Weights of a small GPT-style language model, trained from scratch on English Wikipedia: vocabulary 930, a variant of Muon for these matrices.
Each number is 128 + 32 x the weight over its row's rms, rounded and kept within 0 to 255. Layers, rows and columns count from 0. Numbers have three digits each. The size before them is the row's rms in percent of the matrix's.

# layer 4 MLP up, 640x160, rms 0.139, rows 340-383, columns 0-159
087:072091121104129161071120096166120169121165097160121177170076122159103177101093150134134156170131072115127114164122162155154172129146079158180131147090179050109096111078148106050142130133141109184166147170187165183136092159090117115126143116144144167157099140102169122133154120118098158101142134077140079103129117169135140108071152103102147166131112204128072172156139102090110069128130126173135146076148157163145105134114125129160175130119187108145150097168132090148183102129205134
098:171154106144111144099094153109131102099098120100109115156177157145070159135149127127177155108096174084139148190119215214157147103102168116102165174165082137152125104131196103152172170122151074094157161107124075116177125126080109133109106142128101098136104040103150077153106113110094120181191098140180113163130116139146108105088091167115132107125175151130118171133163150169152168102114138089143066136114098140178105102124100144139102150078131117135109094179116186068103147141180114
090:141101136139190094137089190154116104078131095166091144118104188095098127116104133127136103115099161140149162165149091193138110113089114108155160149099140108157149204037093125131163114126159141124187162092117094141142150109098140193099136181141032131117115117121169153118125084049197154151169131174141165098132114160123128077095116135124128147104113133094124171128128139151091148071120104116181158121090156153172134111157057130161169103122141047133136115135090127152164171167171133
102:088137114138129146101107174116030157149130160149104128087126169142101208141058116100146121182140081104142168139132142135167121161165104112105171106127140097144158128167108119121092131165138132093123110140124183085093117162144141127140085035059085161143149132086098134111166190179137161131131146146152166120160149126212137112131121173130096107112185146169167124106101063087087128127152149156109196201137122151073133128109058131168157109171126153149126084166126180131114120112125129
103:122092121153135116128110140149174061177096144096152123094107121150130121190206123154093141173074105152092110154045122099124119069163159134108110137119135195161151176129165145119179124171103087076124138169151159212116128101066141073097155094113135140128082074087149106081136156126095159087151137103142103144132137108139136110142112190132141147141107170136175069135125150077074149097164169112094143198119128153109165179079096116144137143171120107126171109119132155150168160064099135
099:146112091111163159086131100097139094109144160082119046147083178127129135143129171122138101082103188060134148119181130095163149151105140139156202111131136137150162114147168152124116116105146141131123146180119102167138104069043156122149087138090098115129138098061111101104101176115076112127133097140116090062108128141104160144114184092123127147088140140106143085117104125176155121063135162155138076125126101167122186115127035156135122152131101184108096064109162113142130073213138102
100:193134132096097121105149135107155119112139104102208177155098136141115129118113127063157120112109083172141138116089142156166134129070155115093129139164097128093120123129072154151022121122156171186122118182118169156145161167138108134149134106075165127141090164132113157129156213097138105138205156170149139154109179150143140164158100097174112128167138143151148152095070084138121091089105126194074144077123089147162157171128091107091161100134120114191162116124100104150048154099140118
103:143143147093104129109130162126185084123137160093160090065093103141102135077078110092154079105187076077116144089108100085140152105069134148150201223096179145109125139116156121166132134147156072112139123109109100148059102106129117168123193124162130116087082130093141114101158120099108070125195047160113122128108159139147105117158164134138089110154093140095079118125148124148096132122084171139153103112144093172113129101142126108114155139095090198161140098099143156090172098144175061
096:145164131087136089099137164105131107158134202104173049123130158115122127082134143150136124132172116134143123159082129145184160122073088105153144099198131125118127163096132094154137109140122176122102160165159114106071193163150079124164130157098124139105074163129143106046159124091142190131129116151098155126168184123093101114090121164136110131143166100123094187138132153127156212144106146115138153114071087093108110168118094115090178125126086126073092171113102156194090129223158127
089:053108155102160167054155110079099077125092133118136126125139120175108183099107116090078094116147030142119126160131137130156172143133127108082137145097182110145151088121152145158167124182131123088136108148077101116114190116072155151118126098138055174075191106129123109161107154125172169147104206101111155166131144085100118085149081091150081166126113148082135157062149117092092110205182139146083188135140165115144097102141152134112124104151118132122090113104107162121163131141110139
092:101223159122110195118141143130141094103136090125101205143144144102111128130156138213137114097132112153144086134136088150123137135097102096178126102106137188136122139156147080177132117137121193134211113144147150144128143095122133034131117159103130145162108166124177100105197120115111136140202137179087125063127107138069120153129138090062131098150176131106132177106109104152091128124097114123084119121073119093108084097151104110069136137168147050166114155127143123137116133067087103
095:159105159078102141105137091145132051132136107133115132162071137124170103184171114130099072184138163197141081133134123127174121100162117105082158110090158108110066152160094101138119153135179149145140127080110224169161130104124156159134197179179140185143192138150165105108134183136162174098164151117142144144088100145095141114095118116153090127169121098130171110102115108097107150136142147141172144170135135204133146078119117110105087080128149056166154116085149089158118161091086146
112:142088130112033182143174178115092124168119130156127147131153153177114143118084098059119139076179090121101137129173069051183159167135076144118164126103141125109145161160159101134121134209107134151088157143099114119139135087179146108093170143123117142111094175142116109086139089089131181127169126120113108145125156139139144123131196106151164159159102156167109166146197079166177143127162090176084172125115138112107163132122190180189150108138126081132112165079129155087140088128113142
108:050174069123123145134073164124126100102099106104136098199109098139111204109158086063055123104135140103117130149107169134160088108109173162167174046081147125129136161170155156158177105169096133081139142164111130146111109112155118115116123155146146169149162189106110073102114121144122134121112137127104168084122108088158081128124133153156212129103163136113123147086091160102099104096109131109117164123115149104147177093154110163180119176135108090170200144180172175139133150099076155
100:148123167149109105150117092137136127155146128127121103147095172044060139115116102178097158121110108122063159124158181131148129110087174129136133193116164056113152166165134103112101168114104127026122132073124106074081096141129143188121097171117169103092137073153072130125125109136174115148102106105153123116130146143147134167147117125161124070160117127179167124137053167181131158158106119090120106093156126146162149043116171125132116120134130161063196168122156101152110175172149166
103:142137112136112119113123122068115189110143150103105187092142148147160131145094138045127084121119178077134124109134075154111159133105197116135158165182092141176089103089145101141139128123068133093140173136130080099065189150125137118098148136111141128179068125111108159161149083111128105130108126124090109080150192115160098178121089117117119142164152130210142136118147100150153130142096155112198198108075097110158175130152127154116148131145072098083113119100097165171142113195056183
100:141135075077135180105133154114120171034063122155085139132204138167167120161168155143116092077150110127128101109128132149115138092179113111129108112119158173157158122160097076092161121171158075155170217059134111188148152141186122078135168154071155114118131105139109131142113124188155155157135139087131112177104133092091134189119169113148125109111148157069151140103179162169070151176132186092142136152111148123129135133110171047132164148108126159096136120137125137168154118134135129
104:109101155083105091174120156178161122134077151109077136116124174106113107125127168120172118107122120212170120113112101092158155127109160149170132132086101112122133110168101128144059171127164146119119105096170100075118203093105149179081130130128161107143102147191164138066136120135166177102144157129113121116122081177154120126110137110165109163146109118134162113243136068061097121116093140132096096113205153153117109075152094130151117069126147063152088165155171133168134108089122104
109:132172118123151146104140122109170138199146138156122148168202151146019115128164097146081076157151129142141120127147055131169132124120124124126135170148089137121119155147126165047132172124167131097160127157131112123121194113180136111097125126157108139110085138081126094139152101120075118115138063110147135107109119160145108159145136132075116086164140209168054132129152128123148151156117100192165140102152108184210111072092176152135128139105113170100134115168185075206124120145126119
105:160100132074121087128135124180092115112141118124105147162073161104178091183096081184144157174076117107129126144053153118133117145130106145096123101123034120087161117121122120158144109199160145108110164121120170107117163089114129118103142082098150152129088150156175112135119095093092183172110121115086085105124136074114114125136181067117098137151146135075123094172059118086087086125137076148103098136067117122127096120115112146113166082094119165193150135148211133106072172081136151
109:165044136090089136138170155169139112131143165144069120109117184141118116131105142166121090065124144133195114173149084126141130135155131158099107128078202179089138093193139133170103147154109089137164157116155150193187121246110134088189168110163172138111125124148096151101095075155116167136131144106119132125165141155082135114130178088152111101078128189134093119125144140133109111135093097102085115128071217129134114191145151128096106125100136120118135101089159154112127126142086121
094:133120125104105167130131137067110128127127072114170141129145219058171142103171134121087084154140093115107161136148133114186138138129129111097212082122116116124147133092066159173139104148181123069135119108160097160096138159092092173094123176129136148071090126119137163106064132137137170119160125103106140118146056113149166159139158140144135163162160108111173149138211183068102137127149117239154104152063135187137166124109125105097108110112145130143118134116152071077128143127100116
108:103181142084063129164151157110100159116099124125143106088164203112110132048067142113090121123080142140114130121136085085165116157201140098116162063111060128116142131149076167087185123086180159124079168143086162119137165112099141160082083107118147134128098105144037162109133140182111124119138113152137153114143082142145174144148108121134127105130116127098132213160100171118165133144182153146143082126122067152150103063141122161147155080091120119152122117128118102134159088096100190
100:091147134161090154114133115208128114129137161102178149113107187097094098095191176189116122114149132155107132128158151147125163088197144139102133137121170100108062098129084153149114152164099128130160131155110163103105100124097120130145098108100079150107159089091067096142145106131129126152160117206110143150071071121122078138113064151092153160085135160135133016132066233120116126165145126104149160118147118111175101115074151186084115114123147113130157119108138141145108158072126155
089:136103119175117143123129099183164194110148132118139112138202111164171178136140131123151164099212175172095175113170127107106168093076104120070102174130137132152146123165112141121109112084121058171210124158130091151072151106072156125122134166107097135138131184077127150103084116129127096097125096152075116130106151127111117092140131155081173138122198112156129124169109142105111106201133126070164112167083102110198165074089118126079097125115092129105173132143124123111091096103083104
097:145105115092135140137106118085128109104078118090058123173124157093107174120126113123123047143119155102153055149080125162165133070095118079140151142122069073107087117117115158132135099106149124111100182077156157107136144124124162142155122101118137091124170177126104142149131113164115111120159053085123114187165197120060145082210101115145143156114135101208147148152144108145160190111165151129143166136087134155128161113153121132111095125127117127076091044163199094157132104147123183
096:159106128191128091126168156167129111159139105184096136180158166128139149108106112149151093138091141126104100186183128114108147141098090120101160166110111107137095179112177139122140060186150116087121164160136169097152161128128094121153121135167124114144104130195145088129085057120160173081140141205162098143075129088140190098074126156130127130143132182152169146112081063092181119096125129075127133127169106090168106154086099131114124081097116168127091188155164105111084102050129161
097:108128096079107128088112156094139123092132142112133105095078091100102081086132158116116072120144135099148109101141123123095147124138145085132167151142084147121142056166067170103166144140120145140074122181053114159106140153128182237158103169133088173129161128153145159137098118091141173148122104112103117137129157142170126138091156111124071115154117141096157144143106113174192162141100118134183185047136130186130146127165124047153127086097036104167158096083116148134154085134142122
097:143106179093102177118152133093113152129099095136125141142155072148089134159095124111105103158125145171118098205107116108063171076114162120136178103075176150173156117120155145090095097080137090125128109060083097125145144178111100126118149116121095166116122119150124107071117127162081086148186067139159149107084156144092135137144120189137162121147078073098059138135133149139176131142131174094124083176113116199207144088166204092104093136152172174147132101108150092132130157115114154
098:122175141187157180121122158123125142128101076082120135115138157103170124101127138108109145114096085145109157149167180076142181089165069139165142184094109119130115109179155106119075178094096128141182161109109128070111077117056123125156152074045114116106166143098182096121131081088142096135104142074080138111099156094090096113146075096121135150078153154140094188173145111105127047113160148135185112130122080162134111109109128115091110125136069160114127095137095128147117136051120081
101:150141094153103088150148137101101143124123076102136156137194112192115110099112074155172175155119160141166130140094124104135189134125176156209140126098118060112150129159140098147130150170129196106151163064116088096152191142169142133121135170097122120141147080072109090083104075168132158126119175201074166140117141092112063093100141119104107148114087116105137122138078153150127127192141159122187130159141089141097151127114160132083088076130142113169101189091115109118149095169196122
103:139167092097152081124104206128095077141113164155128106153164114072159110117132170089120091084154105116151120097104112119154153139141164169111089192115069117115185151148147126083119049085117116121119091145086100096158121075132196124123073169181078163109086121115136114114131123157141169116184113120182138141138150146133145174069117079136109145097130186134113095101101124191156136140080093179202180132169118120125135113101089103131154161116193111180166146131178093148136102166158129
111:090104091134174142139102130134139124102100103168089168143113130101101128158136138145135108081130135088110098176115101161160060122058122171190158122165126103127106128070122120121069136145117120104159149093110166119091177090129090164102174151126103180113097093122156129101155079162131184178092098121108126100223185105100090148153117137079071145131180116104145124126195133134177149198163133065134119093111074117187123138079106111133140063096121106120062114088073090128142154145140110
101:140139079133171086091092178143064072169117103121205163145113095095079146129093173032144150104120124104152126111135171104111119166131117059098148163125114182169130106089122126127125119092198119122063135123127158105100114133058184186071102106065132153096160106059105108117133129167155130181124141137144114101153094118139109112138137150072170074110112102133093142122146176129089148090162131142169083140132115138112123094115108099139076103141119166082160058115142142149144123128197109
110:142113103097062136116114113125156149153147212130075158097071114099163157128193150167078127106151139116140103095100154070112102135161128153112099104102148128201140056144134144180097089145154121095102149133115127155169170135144100169081137080168115128085106152156125125165098136090079133117216128150130107136135173129047100169184124189112091092064146142142141106111104092144116110187067117150125103165149124164123108143148103142149126115135077181113173095089158078149135084181135124
100:167114127105108105141135158100140109102114136112157099146113110134106098154154090127184118160200128134162139102057098141138162071140099114088151144097087147147144127141092133105097048111116080150168125151181152090073147169143198093175095112097099133080052120136120173103110115134163094138124121108122190111124139061129138121114097151112085131157089109134123161116206186064158144115163108103127168134117087215133141136212128104117098110179132115068178130090148115161075099144135144
095:159108096162115134151158174157166142144109125089135131122120154170102144117182133146183146175105061192149086041184133138151144090133082141138129165099107158096187114136120113161108104052118087086114120122072109148115151127136104132110105141192151156160172053109134141141075153059095159088162121158124146147097099116168111169112151103134150114158105186166165122131033136148069130140110101155159160108082070125151099108133125089137154157154118161153118104151163134148086105075074144
100:104185110245128100119122121083161126152129086197176144129098147103077111084142175114104131123107124199165152100127075080134126207110126167112187097119136071130147164128132161084131136144162138096135135105157168108127166147133095093167165052139114162164127160113128162058063133085113150164147113136157107066124092137108135153157135123146153157121099083081110083117065091110135121179163137142198114128144114123108100136084136158120137132134139125143127155147094120077203118162153129
103:088182148101206205123137100059113104118147104182138144120120121162166098127097125160108082168126124155172082115167208092168122086168134143121161122115083123105097143123142081212145147117123143151129084133161155111160115139115132153114154117113157155167098157122122102172169161128127132149101104128137146147115178128127155161063121089167173149121112108120161073098146098064137079080102046082141131169131106125139127145133184119083093159174143106103113142204157126042124113099121156
100:140107165179119120097110146142127151149150124139117112144190073131040098133142107161125109141147114134128145118064119085184117103074108171119143143098113114137130135090054133127072167089067150150139098122115152122178130173131152129165162165110185173101118110112123157049092138155125141152133170118123154171120097081187186103110135153174073163136168136124181130111071106194111142169081156151108094117060145118126128109110122095090056100117093113091118091097142057145064118101157130
090:108126163079106172147111082112154163103154110189181173159166187143129114176168134124129176128127133170143123159087106099151111074158048159069123117137101095094139078118135118129091131165104092149151151147123097091118067128111064155136159121148095101132103150095153125097156131112141141145114130101135050100172137114107127106147073085125156184114172119086089093153073180148107122132144111056174079140140119113087132139145144092085102169052130111098133187197143109076139135166078112
103:112167062082135115166100151123090099136105125070104127121137127139147140150141162109136083093113106147062100083141155128153096150065146073158202101117099083144169152150134109120174113127125149163155163122202137068131132127161172109088122152072087173111140108096170113101165097174145108119113122113100061135110100125127110132096089153160057098116076151121106133102130150086141135102165143116100078115125132120142103193169119147075158055085074091164094130166084133124105118033087118
114:082129132101115101068131168140166190155121136142154090125146137104128115128125135137172080096192132098134114108130097087121085179146165109120181119169163142108145173066129121105141092099149105164151128151152110159102120152188162202124130172102074146147046119135134120116095095099141145139194103162122100153149155179093120101154097055066143090108122100118069132120056166098082109120149143157107167116102111186163172129183106122152142094115170110101120124125107154216147093127169185
108:162189081155108091150115119124126109097162145135165118160142166174117064109093089112130140131105098137144106175120127095173184140128097187141123158089148101187148150172058106155101176185092141103159154197097155157136171149090183120182162141113170123144071127158147125157138161142109112077184100116117115156202148155132128087127099168114120132076132166125114134122136139181152133121157118116116104108140134126201190154170105104113106126050140094198149127146195133130142168185126170
# layer 4 MLP down (transposed), 640x160, rms 0.134, rows 340-383, columns 0-159
093:180127128155149160148148113088139143128125144088127056080195142118138098200149107071138172142113205228143163085168131096081115099102137048064158143119141162088074107142160124171118199110143100109108133128087089066122109105151149157147149170122128127115140079120040150113152141140131121096103087125138169153106104098111130090180118093132087072089113122133148121130178172172111141148138145097138098128086116157124133118153133079127144116115087118140130169154125185163090179126135156
099:148128126101045124147147120112152130088084111094177102145090140143082168121089111159109079104172103148145143071151068128175088114127102144112121104168143166118145104114111151114038200108127172110082123167175159109163144132183143128161149148120164136148156162125193140124099190136110143132147085141123185153112160146120138179103196137177163181165115121152153144094104152062179121166121142143075141166115134105096179177111131154156145139124156156130134116092129058070149139091143198
095:112168143077157127077151107093160121093103141129122085145103069147187171087129134175101160134185089125136162117129191142188180168123057149148095068090117129143104093144114148197102139129173102127140118155075107136113126111158087091122175123112132107135177151100084167150151142153075133092093134113187139115092134130121109138082120112074138110154104158125137093159092132104131178088199114136103121189158095126067104099107153146148092144123156161159137207128195108141159162094087068
104:170116204146121183164063148097088219127133118143162102169140161122160153094163101097131179116085125147106154130139123107093160151131149125128089118131145141159151117128130154116150093087109140133150083125185114096181146132168174131174150105084089147138150135155154108124106085114066102151066124082149072132140128157092115105106177127162113175208167112111146099141092177085180153102050101135123115059188141093139157154139180136105102131170102126113123056078114160111116149101099096
093:074121114105128151078178170079141183093062085114163139125143102110148173163161156162138162112154149178108082134190061098146139122120047148103137155123101036114155134145174111151146139072149128122104134133123143085130071162111146122151149126165109080146143129134150135143091108176087131142097136117143119174065151050153135110165130138192153108044077201126158103129100108175153147133129115053109108102107089120140171111082100137098106117154145140112123081119075120123123119151116162
106:079164044144105148109111156170154168132063136138093135113182128114128146192091132118146159158165159102129143134144058157173105152151173087150099159158154180128119101168084084149144124127115123255091159132136064095144111131146149152142163192104154086085137125182085139093166156141136107119137121107090165169123127191103139109110159151138176122110104133127081070108103165106101090062101092121100134093118118137104110126117156080119100134144178058124153101087125111099118126158107154
101:152114109196086100147080140131138076107146155129100144114109172115134149153182134165097118135089158070111178131158083168142159150111201070130129060094136121152110154098102131144194133105082163079120155170214138107158120069181126164091177139145116130079111121114152098063051106105099130090096153179059087153100101106125121083129153134151167130106164051138148171133141145119135101114132129133153129142156121185175174142098158126125108146130118167074129101099091160110167145109143111
104:132105144105116137167072123114136088154136100128146137124151111146108123133160129160134153088092134124127132166120128117135166176165151094184113060109144091128077149170074105124135150164093105098133146137178105072108148129171173130117151082087105097131174151128104091061114141149178111118133136129187117113150112015159141152110078176159165092117128114170180211118111159155145121106097126048102122128083139165162152126133184193159129151165148089140156142144154041110128099055132096
090:094074144137180118109148134078110084121092175161180130149151132122090074177162164165097082088105120172093057073105089121167212120150143137161201167154157156158161033126154082109168128168150138108140103116144129071132140145124049121122163198135109144191090115118138108107092110100165129076119117167112136139103128144165119080120134101114118134116130136186095116118187106137093166175127182149147149185085120161091130155133136160124134131106114116084123158137101105128093120166096117
094:116135149135156145168085181143143095153124156080144133161144074186087117164158104116151167137182154145121148127156190079106103101124153162131133146061089207135109172112107136151117182088100184194140123050184176152090109104071158129149130142154161131120132160131063119133122131113115073150175111181126170121094084102136194149065101139110107117175122127100106198173126112108166129129070112102158113109163093137135135130188090120114080112086101139116122103106164107131095115116070150
097:046099186155130095135151109103114102110147088123170138089122151103087157131114157086159084112116164127117204178129107113144134151174143168128128117211142179066137114120109113091166064169127089166070135158130133157161085104077150088138151105173121134134178104138069173138085142116142093164104155158111127093176091147095205116121108141113153149111113129090147059097103109181104173095088091104161100072129170078122147109114094147166143134193146141123111140093128165162177128127130100
104:098085115130162083068063167130101138085109136154140112112119102143109130158157126167157177087166107112092129112157185130121121150106122134104104123189110123160124083116161107105110119126109132102105083067112091105143063109105142165114130108125186073163113094104120135082093096188131146179142135066168212078095118105188113138153165162118121119062138147152114116077083116167105097102160106160210115125118130168065116188111147160128148177151109132144162178117049168089130134119151119
107:096150103114183149139175151179113165162116122094157117116112154096165119049051103145117158127153111130117067143096131152133153093149127168152069079108098160127122161106138117140138118189142124121142128110151114144148156129126141127104099166086107105155127153137169157125156150157160023193125164094123099169151155102067125153093075118110137096137129089120188107094161087116148112150098142167196150202115070076162101142135067098087169119143119078137128116066176112125140118102168062
103:149107077083171141158196164132127162131133133132125128073130113093127117059137187150141117156117137093172097104136163145089096120136157127108135092105159121069192093103134164095147085154174148140116150130138117150122078090122119088085153100134137146125131139156155153152160172146145067107094166152117086094151108134162085115122110121178037156162140099226116161164105093189184111113149124174153174127156098124125187085094113126103083060121129147049138166099078136144162153130131167
099:165143107116167094116107144130086045122118076149114166082141157145203128131178092077161091150064116139158117167124102127087107095149122163101129119143141146116110081096132103156131120123170167202130124126101153147185111173146185047135156064124092111108125128095127140088097141122130160150123196116111121091133139154135162096137086107060159153120069107043127077100144159100155129094107068158134083136084086146171121164111142096087135121167155126173146120119073149063141109120150102
101:128155175104114158154170107131113076130128114118119126163139107134150169118160067134108135175180155215149109191136151075165127089130123116094095121141098138115176106142076149121111138123192136123081087105158130082150060142189163121143124132067124089130131121153134175156094171113156131125134120147186158073127176154142090158120165113143062102132091107079155175123125147137096147116158148147101095163207142141151098188098131111080130140117190162160170107141093148178066119181104195
103:161111154141053121173128094091169098147110066088185132141078130154114140109111131126191156179163159162132156111081112110138140181056152118135140105139102146157117124081116154046082082213170123092085139166104167129106151140125147115149179154172117160098171092158156160128087109154157153106158121199100150107102077092115156124122073132081112128211156180135149118149124131120171172135117126133173080063148101123072099132133130127128143087184119144104120142148140163123100135137145085
105:154078183149112173112107109148157133121099092114131095100129134098091154134135180181126133135065168099122124152178132119074129098110115116109048130134051103173128130107155092135146147105143131124157157118078068124108205121177105125142124166126131129130116120074133108126083132117143141098169052068123101145125155129128157187146098135134154087107156098167144186140111147159110091085143124170184139190154111088101151162220115137130091221143083146159173154105152094177178130127122152
101:209156130140089116117112188113086104094150088184110118113128144140129133133157107112124161156139136121130107135101088102141115180132126150101151104128105140143097058156146092184139166069091132117117088119109093115131137132137101107063165193135113154156129121138078155122105170114138128126129060056194130073157203140124111100145174162080097080058158065130145179117123092112163166122109152097091154076119119209174100137114135138135105096079118097163088170132133142143130049097164149
096:096097117121068116139110176120177195172149122165077094128114146203043172168166141158166100163180116130112170161127113132112163122109110129159101148120159138179099131090078151083115135151106126126119134062101132066160139157168118182164048142117130130099145140130196118173145179166118159120195143147155116105228120147153091111169157126123123096122167138120181151114114108100107170188146206139156165097164125121142093141147144131142126142176093116089141124140109147140133112176127121
106:156133112145167075127143149139120149123128082160117123109163117123194121113191149095161163172152143177099156170163170140106143122096103163196142102117024137124156157169164129182116108205082127102159104108063144081121086122125134168137077115096056060158131135102081099135109113137074112104100117129158136201140184113168099085047112165162116159137125160141065159140145134102103129103111125156169123137101109130106162139094159160124103083129095130125094146175128143155167178111135150
102:126152127053121110133175112088126060069110110156113183101133141161056179085137145175145128186113152155118119121139163117114179112203117159114167101179102087110137157140135075135155125139117119139116123117188096087149181131152135082167100158103097178148114111158100109177195172099120126107132127137104131134127123130193088046153137197131068115129110103090139124136119184212143124186100099130169136129169169151133134151182119152144139123087143096137097176160175098119134141140171141
104:094071069096112147121156174130137145163175124193193197113104115146044150100165102131183125153160138135140121133156143134141140137163113134117153088086145075145133161130200099161180134127082090121118077133069126118157107158163118181089094135187096067079140094162106122177122129098208155172126070132110091149116194137166100165116151090115063112101168127080149155120112128124092130164115087131108164102102173133120165122114117129072070103115114085098144108114112119129134154109135108
098:104163064097151093111101167128164109105152154083124090118234110169121124136142152117148163101093070098081177125159117081105117155183115109141072192161105158185141146119129105169115152101155125093101130165130115171108092075180191116137097133119094110140114135090134137164159115139153133191068177135135161155103145071123137121126174139223116162152105137140110101158154126210143164153081144153113153135153123190137084156133188153103102093130169132114124149094098149132177159117146136
100:085130129191135084136099100072132176095180141107199094165162097077100140135151103123171154158183146103136121108119110014089111146107114099117118101157090119148160134077170105167138146139055127124107109108195104109092126084158151120135112154130119091130110145120091134143112132125099146157133084110149123131105179119109104101054120192113072106174152107090086122141129149135143109092094133119095110086082101142112207124129107109090106150121048113072174135173165129067121175123141152
098:146129149105100156138028172135143169097176136128159132113139108141130084181103163168170173114115089136117165159167147083125109167153145132099085111106116169140117135178106170131119137148098129182140165138144078165146105142128079158126079108132104166096082086145085103107140119053116102144120154134153159054046144124180091174121141148086141155145129143069136122114134099041096154108138160142074178155118115029142051137111165112138131105127122126122161137123127158135099171088156091
100:178177178161103151116130145127119130140137084144109107142106127127181127123155135101132162136138125160151171095102152132113087082075150139157107180176086215079155098142141118162175126086092137220128101081117173168102092122126128141084129162111136080073107130117075129117156105156170132132067106127087136145173102134134089133191137118063147111204095127157069124145154138178133149130091105189162089134174100124164150094185155150103117100130156124087124125152121186166073089150181121
104:088105208212121129165122102142131107123140125080165183108092180141202110122130091105123170104090103130098128129098162182144114094118119169098104111172097074177145089136096157113106101113134148117095117125139115151174058113175152120149211155182166069105201169137116156092126147188101141065114131143035175122155147155081122061165105095151119118112111160095150153109141116152148115088110192138131132100190121138114129102160119152095091127142145138130112160130121105110128120135096156
098:166142142143112113174110212188105151155165125162106141092150143168105060090166099119130161096205122100131166100165142115172127169093114085147089143073136115114121095153108105119135123155162113143130136172152156134138146108136112150132060118077115072107165104085128172185095161131148192097096129115068150090131185140160175104109156137137153139055165131141171142102168160076167109054143085156104127178160111092065148151135123142144158101131082156108128122104143107129129127056184152
095:125140143106095147135177151146093071145129123116103123131105137143107124143121136168170167111121116115115107084107095157109142097133173157077139172123125082104100145074111172114183147103149117098135075135099102123094138142119096123180130211162179172077111143117099127120066108114185132193152117137177136165121117109133088207082083113143123161165135178140130141186107142099166122194128142080124101137087104121057163128127140136092185125118066180154107085200138120131194159193075160
099:117116072113091177071169172101153140109111210104113098082071146102103122078117170097122115121105136153099193129084130154151109105172112144124145151148076165162091139113127110118138118066112126169208155134183114127185153131115132165084067128165127178091138113147164048077081177136123135146157088096158156101137146064134136126147075136129169133106164103105108151123189131138118117064201112097057120157091140120153106112144126124157093105113093122112145118142114163075119165156133089
102:159122184142057174146123097147097111138144082063109175131146144163168134115189158135147143115136195144174120142127133115134098098106153117108091109158085076117133159073108109112101143093165138103101161231104103159112170077100107163102103072113137148129120115106104105136145179108095069141097162162176166130154164141149141154209139146082143131140122072065163159094078139099074112180105147141128161174102108168158106117158127155117118102144170139186142161156141062139153123078140155
108:050073134101133086186115123134156159122116132114140139153130118159130145138122104138106124185162126105140122097126190171175118156132150152139078158156186068148135171186131133149137088090087135164142083167121146183143153163136196133096185111112054119093126109097128194198128151172125054186170127101062121135080125166126136125142109159132158150096145181133093157124117119146124199185113164122151173101128120173139150067143127127109097132152206138088105143148095134132105146172116159
101:125121110090077147148101093136161133118133146145081057111124191137137175100156144161183168101156134130087083142090154073121068127120117164130099095082125106075078154115197107097132120053080103103116133171157105112136136096166125137181128123175106151100112128175107160150156138100096133075103162109137113157101239123097123137116177129187118156084078108112145112118171142140140166116144162157075118092131107165147136152136128153145155181143103129118112115169044186074085169131146112
099:131132102135148136134143164180129105124115146100122143157092141105165132134129108119149108096131137081111104103110176134124131135175152122115169089099122062125167142118142111152116098068154110160131101121081099140137149179127065106141103153111161153206127151096149117134099164178177071100118073118128131088134094071119098095128158134179086136119139023199172048127137180093161178090131079139152111126084172148160120160196171118182086098135061130110142162087119081111105095123075141
097:141121104178168109131154150148140134197099140169092149131138062117095147097176155138128139107082125169090132071102095133041100122113157148196106139125105120095109067135107079121166126106095170179138138125108149144148115075114105150146179125114132123167147157156123130132240156091159104109198135073113131166143129155147109137124165082051138089135074121106131119155144146146171181110142102150082203119130120084095091141099132166103092135110097142186133165097161200150145107132142101
095:169157171141187144129088101105105092136134101076173197127112152095198159080113119179109145148145145063146140155064138117132153180099149078099069143159195139198079105145038089113191103091164106127140136124150119200126132101072107105133172147101139141110108186117145142107116120126178131167131113156151122132148127155137067119107110107093141127063140147093070142113124131104152110158071090085104139154097136139074182121120166137157141069148159114096115117086107107128141152144159135
099:138133118142076144179139083147128157119202139081113095104112121153141165119106133099133101145141093074065123225174157132116149151141139143110101174120112132145150107155123125100120139173149075159166135147095128143176114142080090156125150102133090102144083043133162110133221122188104126074106191155141164136114117173108130128102176085116127075185146140110080133098129133076107151074099142116125126098178148103049124173171131162079117136098157162126076077167163133091131127110149147
098:139097049173093116121106179129105135161133181076116085149149126156171120123149113144136124136129101108133147108110092130139121166167156102136124081122194138120165097124142137187183152129161123153133110108082036128126130115152159076128082178108118099140111129161098104128124109120180138163199099178124111184166162093064085108185108114133077104121184120092079145164134107132190118187102123111126143121123118163183134125181134101153110186106044086169124111130120117189120160077078148
096:112145057059165182132127133133170127155146120138154120085145070144179114138091167133176086116104130162093107186083099131156144158165138080086193141165119103102107171147172166150096172150161099073120161116047096165121112133073168126065113135119107070130134120136067102123130138111142100056142139120123145156117198088137084151116089124118147141091105136189151103107157095161154130075139138161106082179132089111124091148139108205147132098090111139141135082129160118141125163147076091
097:108084093122156087158140112214029155102118186133107087092158141138086122102158084155095142083128128127164167124134126136079107087124163131148155184092166130159125149164104102102105135136130113133133094140160071117125190140094128163172120095140088123063170099137093208151177128139178128144108157151177125145084153161121146190115133107119087157110078144145190133124087128148153125082116101112129163121095150162106115096144124150169106087175173139117127041150197192110119117115152135
104:148171183125159039123144127131115101120119180088140127106137148121126100099099093141118137199156128136135161066124119093129112123160130110131095112083158118160114138093117118149162122105094160101104107168137128154138178206076096133140104122176120148101195152148110135115146090076156128099149103157099162132126110178132134136124098090098209166114157123133118116149100166107089120144108078144127172122159184145114191077120149057103139122138118104060114083120165114120172137255105167
102:095162167135106124124163057111161161073085135176124117123174155108120208153170153144084101073156147129120148158118125124174111065162120171077126152116081161149135119174140155133161073136110151151119098090122071133117190106129139139151162095140133155087119151133125148087121141124166090101129110121096154130168122189092158123145158120146136182048151157117111168117137180126102147135146111183093101114158118093199120150144107168178033102091128170105150127160151090159126086057093179
103:111154108112191165117160105143118174122117058125116152151118117137115180087142139144131112111132129099101130190091135124135132118120103159103121131147165097146161171142148133203157102117128139035116107115144143118169154116105169077125112142160139126083135158163206103150103131153120100141070105126175111104066097129123141165171126151150190180153077100088171152204177157137174156109125147117190103160171116134142151152164132124140077109184141197208153111100124096169195102077101116